Weights of a small GPT-style language model, trained from scratch on English Wikipedia.
Size: 8 layers, width 320, 5 heads of 64, vocabulary 2048, 10.3M parameters.
Each number is 128 + 32 x the weight over its row's rms, rounded and kept within 0 to 255. Layers, rows and columns count from 0. Numbers have three digits each. The size before them is the row's rms in percent of the matrix's.

# layer 4 MLP gate, 832x320, rms 0.143, rows 716-729, columns 160-319
095:117119107139101170102111125067140136142115104102132138185072086096148128128093149094070113119129154152145139127163153122192150099104125098058127143228159121157133149136123156226122169154067157158102099122134112130145157134078138164163096136146139108090169100130139117147170184144200109142142162159085126111066125162100094170142101070102115137114101125144072150131108155144101114125133100146135141144142065160158125142124071122101101123073189176115145130061180180123092153141161142
100:152126115112197149113180105115150136182126095184083146113140132141131118097116151058101143119113133075218075138153151119144112129098116156111133101141036169128162078093132151109188085179177157110190160161169151128140091148156167157074082135134147174173184130144142141148144121080153143111151158123127105118087123164151097156163173142133123107121186125173117136164084124137122116129130107154099186107192183134078140160095046127111131114115096110122141157119103134167185096111131163
098:157092069114090128134096142088148093088108155145152148105132126157138101105115085144127133140134174150205161068139185179190172134148190118118115146105160147128187179152133129178174137173094195146107164162123146102128142143097145096110122135165152139095123072120140129167155128175182065117137189097168149113121135195118130104135096117132117200102089100115156081122134157162160080118122095139078130080106165127114153148162107119141149159128137105112145108073125100153121157134084142
104:175101069188116213129097075110035150053120127101180076129140058146088127185117141101132154137161136150102161112118125102152098146128091108178089126137155133151135091159095139113154130142226106127199165182171110172149095125154099157125101140159139117079152117150093100104162135142136098110129162105083079116122120125130148151117105167113133097143131064108156123209132090068111109163101098123143128144099118153156167119132155107173131106136161128141172124096159128111124076150139112
094:145115106111113119180144153185128202116142107169125062088178157071124103103115159138143131148099175124111073141184160084119164118095149141167148071114098071180130113160137110170137110168104136145120131131130120109081121081183150172127116134128140168166111086207124160183139150089139104110102099100141171183191099112110088118160148142214217168097159132121129098123081082136133139134113163089112127130078060172153145086131119096093133156072138177116124162147147106168126100163113117
103:142108118130144142103150164079118128125147147143097156054091135107064139144179105190120083143134108111144161148156113174150160120167137137117090128153137070092121151074109135116115096164097153129136197152180115090079209108084203160104072087179093169113141143166138117152137086085179183166077132126145142117039165090062155104129107163113123073151087099103117164126133111172132141169074149139151171170158119123122124091147090088154124105124168156195127112148165079116167163138139150
097:164095143143118194174139138101132122134142109094089148064140083128196177120147067159169123112076120143122122137125082131155112119058147126095154115076093112127151095121144175165084132126100096113080117178136107151178164162088104145138099097104187128112240137143114136152101127115189130174136150166141147129127093158111154153098132143183081130105115083110146134170063102144134155137161146074110160119121063139138163127075119122156145134103088138151186172128085112115103205130111069
100:177112145156197119160147108174087156107086148162134108174130124152146089149143184142150127139169239129132157146113170184154181098119079070104146129121090156076186086099159108124101161103114086120190159148158095094117148165173159126131139160078099170149127088126128108134196120076121129150121136156169056123106124092128138110134131072098108144045171109151125114127121147097094131189068100121110104089155133118113129144139121130108124191149127097135165129121168131108117131177080112
100:115083093132159171121129149132157159139104100157076134253155083120131116118173159118148148124148168103173160135103123136098112104172102172133154127124081159141125148124145085189104185109088157210121117120131136123110153119106170138164147143150144156112150133114138134150092090126131109139138092036119119137103120103098114066135109113145111105103124129149166156164123077141169183155068157120134153157153136110101147123088162095054159172144170124115136086162133183143154130167161158
101:062178073130159134146108093111140065117162114143149056105150150099157181092129077089197157074133167092147105139116125165161137129109112105099153122117150127145121141192161153135139101131130131163181131100126177103210129124102112071186074176055100123100093132082125169083151119142100141076108077156114136114107090094081121136102151120134115086033138172124153165117146127146100121106149171118172118087126118148103122150132176096121144131118100089106053128096147129163160104150157141
103:164153100089111125140091156073100116109170168158114139098146143172147113104116142109087151117123150098195175136198132163143122177147153135173111139079127174149108163109114144200100146134178127098178120152145111105100087134117172179192128183133132098124101168138114103116202091126099151165131121155074158166109108149150116092079117143187115101116137194145174084150089101135161136196074172093093126169087139067150162145158107141145088076189186146123172111122087095150142122148156127
101:165154131117133096156177155099177113154125087195088175141132082117090114078094157106106165109093111138077136154127135155140123089109060133149112142097117125028160096186119101134131118157103177112127176128110162121117161099117138125138106173165088104156134189062085130130094138172131124111170135109203175226131123176154145131102100162116130079098123109134109212146119107147123076165111086203102118153131202107129112153099145172134081157092108103104127175147082098100150134122121147
098:105109144159118147171171137135109179173157081097118171106150128081100092054130133115155183168055128148167108112120133146083125122129082154052181054153116105124118143132118074149188134129125127134158182165152143189128138159155090142128116175095149117113131111035189091154105144151064172140105118145170104171198176207128149108112121121155178158144137142101134150130118128121131118182101135095128107132116143140100140131138178061165092127144078131077088119173166096107134122134111097
105:202076089128164144140102203114159179061138188112159120148120105178117138124114086115103109106216145082149116171105167187190147108150130179056178134112111129113132079158132127120144185143142144120158075137106087097145144144072116069112100066207049088133123108146108178177140153118110177072125136112132114125118103157122069142171099155068108103115081109116104111153156149092135121178135088158139194118164147170170124148139101162114083107140165141177149153190146109175178170097085129
# layer 4 MLP up, 832x320, rms 0.15, rows 716-729, columns 160-319
094:098094139110086099135092138133168108160117125085077111096148119137149197128131140135098137159066105174124094175100143143095151069144087160080124075115128145134163092157102147165168148104132141191126165107178105155108101184167140153126107116054104078135146071108120125073106076092084152105133113111165145131155076129151089105134066177095135080154128133114059082106096112136135129087085118114171079075100135142184157129155147093135162107114103107127111084150076110151131154090085104
094:124118146138223088158094127101116133110132090165166098138100124144126105171102144103176146126145085124111123159088178126098133169045089135122077124159134117083129089117133064089192104081098177158168103076165152133080173081167139101136100132135131118126097124197119117061100125187117133117102145165123148107147145110189079180153134160120193204112188082171148141073113103136137148125094099099132156152120151146140130088129178140127185151190143134066115123183150161087116133085133124
096:139179107106134146159049110163146168168057163134070160155097125178087153114125101112092137153107131164193133189122128128127115193134108109104091142100156107196151199106205134128163126137152136100108088156171156134189101126128189131159137119084180060167126157062101110132075090101142135135192115145212192080058174130156106156127124137113095151102094122083145085117147182092144145179096159135195139180136071172119147125080144128117160133108190049168173127063119112126127101114110109
104:181112120193135118073142145128136117118189129098083178109127185125112137063136148114124131129122079097123160105123088154184137115116073077150179162109086110172071113111088045143096173099144131132076147080068088092120130108148109082167113083162134154163102122093095144101146151168115108137152203122135124132151131086113090097116142136084097092144097176199146093113128153130169116135072096197138100160110113166152110148150118172135144168174138070113135092131120137114125177138127156
088:079171117074144122067126109127104084116166126132102094148114089140141113126112126123131130177189106208170153110051102151126136160141154147114131123174122149049114125123097143076146049129114164158084062066150150094144141158135074088146146081141148136123131137096141065153121164185160160116097083152074124161128107068147084113131115134118088129188133102135121151062109099162170182111074091106182121136126104096121171103149171138084142128128152097135084100159147165196086174196126187
106:113066145187112111135153183112130118042118111102133083089133148153139095100145129127116123142138101187135132136087076111140163144120093130114099193154105121142135127121108059134151173105198211129142102156174165101135167149103157145110133211080122162118148135154094178117186144116145184134102119106157089175114157118112099054144102145163102094078109159124112103071113124155090093121122116104126177117159118089163212134159113127134134098153093174133114138143163099085154105089126161
095:139157130137099204119182106104117054186102089129138161129124088128122115128152118114134102085138126146108126138159147118184139078114088161136194094121085116121144173070100121125097145072120122128114114065135113149143115034141154132102143047119139142131153138201173140088100146120056126151186110187147107092160108142153146130156157167102172095094135072116114160151065082076172108090166106153121124114184120125163174107178133129114177164168111143130180103093125096122150159063105136
102:118083105130124105151101107100182185148142115080086167157146154084159135154156095128132085144142148133098061132166077061143084095099187159125092107158167152135134183163136157137135125118092129089094144094139141089165179133144186043153116119130124116194121141101086115085126180138102142127131105108095149118109152132120122148119072110120094135107141186175098129095075148153146099116125126147084172150128164113142144102121153167176169151074128091095084117103108128124183142118113081
099:122151096166098122227124112174164109094139091119107160146145133130098120123206138110136166079031100097153100177104099162154126121153122128166126103144128120142152206126127098044156174122159183125155080101158077163123169112121108164092070094138207153139098143112181153177134128162156137132102136114127156145081142162172162142126155132125120087081083138110149115105147177143133164138082070111139091154089155175110154154150140170098160158167117125140109187086126046101167140142073094
106:114159088155132099131030050167074123109139115155090094164094152142149120166096169067136149148112093099127128127023193150135134106110082110165112088091133133155128153150072150110163114123146106083097126153113117149065112147136128137185157113192137124091119197126139088114097123140152099094127124086107155161098133089173118159169147195126095094122110068121194144111181064167116142103167161135166152109183118163109107121107124117106180039088120095148126120145135186134149118130139146
105:109107170089032131123144107153076135113181110085128084092149078145142119152109103134114156176125194113115154142133119163156094117114139174123103162131148146124130138177122095135107092121118102150081093122076171155104194122145153057149066050125114133120158145146086161103136130160118096129154172155100087178184130139131039096105122144139158097166116068103181160118115174171134118147111104130132076122121145126149120108149123117076141130104102094100135139127180153072133080167109185
100:167074133101101138174159146135145182103165109157114101140106121181154195199137093151101151192128102145187139132117114135083092165100150141088103179143154110155103130151077134156085165086141091116099100098121101155098114158243120082157143086115149117109145112177127146126120095141090103164089119088090106112147164103135069193136082056137138115128154124125095135131061128150196163181167110131113170137079079165126124170126092146135102096137125123188091093165116148145073126166082117
102:188166133123091093135142131124138049119190125091160144148090112127163093128081132178097139101142125094102113077147086122140139171121114116160162120107112131131182105087150127082163127135131096119196047225168160161086137100140129197103136134126140102135130135229105169180142156120055129116135152172111145166100120130167113137176098173090107107089139078156188128088099171138123105141094133132112125138119169165081128134078165160142128081212109150156089116121133182122076098105154141
104:117154143110033167146125156184098078137083134078150162138109093133105151177071073126164168148148096109140136150104194146150144139106126109120103113142177133107058145164156147086118196076175116146170112154100154106142100166134160194149110043206109122147110088134135129145067118151157143109048132177193134110115102078084140109106154148104121108122108072162135188136151127106128124109122107109178122145147161100195088164098040145134108125140188116054121145126061114076117151184127164
# layer 4 MLP down (transposed), 832x320, rms 0.138, rows 716-728, columns 160-319
098:139130125183157083088131136118138155156094130185120148168122089190150109139105165145140149140098119132094136058140104121118173155140193048153130140096123114139100111168168116139125108110114127160175105113132145115088165168125091146155123138161125144131138171154156113170106147180130166115132143105119202119092145143106146137148134035143158129089084174135200146142133186179129142118180141154097116147105150121048183102172141111189106116126146113152084094132173151106087090095133148
098:123141153104072150139109124189117108185122135136130128108107166077159153131073116123104089177122111122135123110145119081160094165153122128096168143112076081122132122155185161216115110185145096139125174147186154145090141124187141123082135098123142166143120100102172133131152128102086111114140138154184149131115099144100078143153132124181120134088172122123128145134104187085078138120130101144095193074141084101105117089079111203136070148100107155179199069204137095169155100132127095
095:140115149118136136127061216156098123123164111096116145170132192136147098096108105170121096130118171140131162059167146167198152120133154149147145178146167137093137103153097133172162139128112119149100129127166109169116150163102154147123161091146084229121123078086178094232128147161150096149102151100097129153099145144176116098177167149107155160111118101141206127107137121182125061162114103086126139133066183102065118101137127104159149133152131137153110161097183142127097100104098147
103:106133141124095097133125133148102158118130114111119107109120126093057095012175137147197152117169161087144072113080148090119131168127136130151105088089180117142175193166146067094107172132111157105165053157126047129103118133124127078122124090079146165125139102155159148095122112162099095144130122200132118047131065151130078107138203164109128136129119135143083080120125102085113106155117118098169105121079115138107100120088139149091124112136103149158121157149152094140167090132168095
089:134129106154144137144072125050168133120113133098106104099148129127074127074117118123183113147138122122081138089111118112094137115095125104111110166111127142161159091146103160141145114112104083127176169129101182135102182078049114082112100136153091131155141120149101123127173114105073122121157097108122114134134139146160137149086156065115174119140111095142145112119146120144193104168185109122154100081184143108091125153095141091117111191101124108085131196118114081132156090138108123
105:165120164100104149178127144126141151124095119157149151099153149086132131201108122096115096122093192079124176139081112121147106164137098103177120079119126193147123104086171136152189145098099129207110195161162125130143102100145181126153102135072124117104106102138110062151138124151165147095127103085074142120131073141131135148147059117087142144157144203078071151108084065097095094182175153157101108139108126128112127074116103132148108205139177096191114125158131150155088100096099111
097:165158141126133153146119104149149108074166102129146102111116149154150128106115184119139183164102117123172128149118131089065059143155131080077117111117157213100078132141154236132073155129137176091084112125096141115180116161065114121132114086186131138096116111036096167201102135145121086089131157138140153108184093117134141132146098164156073117130093173148102115222114128087180156090117130146148186119093092201117138171113153155144116093134116126113089114117148213104126107089127151
102:114161069141085132100113094112173086108140167086139161081077055114091141158157142128163133158115122146078110099109123112083052159129042160124149154147086119122093146132095110096157165163152199144063185128155118139146179047061145134173127088147109144135168195135082187164134132167091174107133145152129114124130107055139124083129109155144125109109150079061103116121138074108107104118102114090130102168113107106130133053078168114127086107092159108106118063100117164140112086098135102
099:110115081102137149142110117076089144139150153097142106157075065098141124140158140134216120135167127117126123121156102093137070101097150105142171114131163146150172068115161110113139148121119139088135142166155147090115135093152169174158092152095082172111125104118163079180168201113134101095091148163104126068160109093124143148142144146091103140105168124157125144153161084087123099162111124130072205130082103115144100061082138113145119142079143147119131129123151112170049113104130178
106:122119099081075160079167101179141138096113120149145152118078078103138176127090111117140165125072136071072155076106206151084152119111143181099110187124137121099161107119182079121064186141131132134135120129127093164125147143114111186179146152069068088138085081165144146158129139096107159111151095129107165143145076124110178132130167128105085133158133180138099106168085131170114124165134155089079116110178093160086162130123205105114134194090142119149099064123122181094124111098138125
104:120171186127132115152141185124108107137195131129119096143131170163124148197074123166144128126104177121179133171136107166071140072106131164149158160112109205118128162121165128173099128161113084119121056124158157104113118158107047138087085140141114140157111100181111095115114139156130140073159143088108173075086104080201126182139184127157120166115146127081077109114151156151137141157150140113166112128167137068176138102097108067105104133126116089112132100155190107133119097144143160
099:159100107131176134131157125128164122171093142106120116183154145140124122160098131159163102149119066091139098091105117161133146110127125174077083146121110087073120095054142160199168069117155117176116125099155100109102172091113076053126109066095099147152111143109102129145065159105153156124146134121104098093123115153149167119101150115126109083134141126189103117075157185124091120154114132120139146089218140103141108133109108111089153083089081161134158207114079147174087153135097183
100:136082119173059149126037172173134153153093141174082144097125142070087180134091173116202176181127154132146169135077210104122095166165109095137136126146122215131120099087124189148077190138112140157055124074105090102151095123132107092198115066119088154097095150086159095113073051131140139120122125100108081103129077123109151117171154144151127110122114107071155136151128117089122122070162132116125126174126145139106130138089161124115085132095136079138139127087140134162149146113067148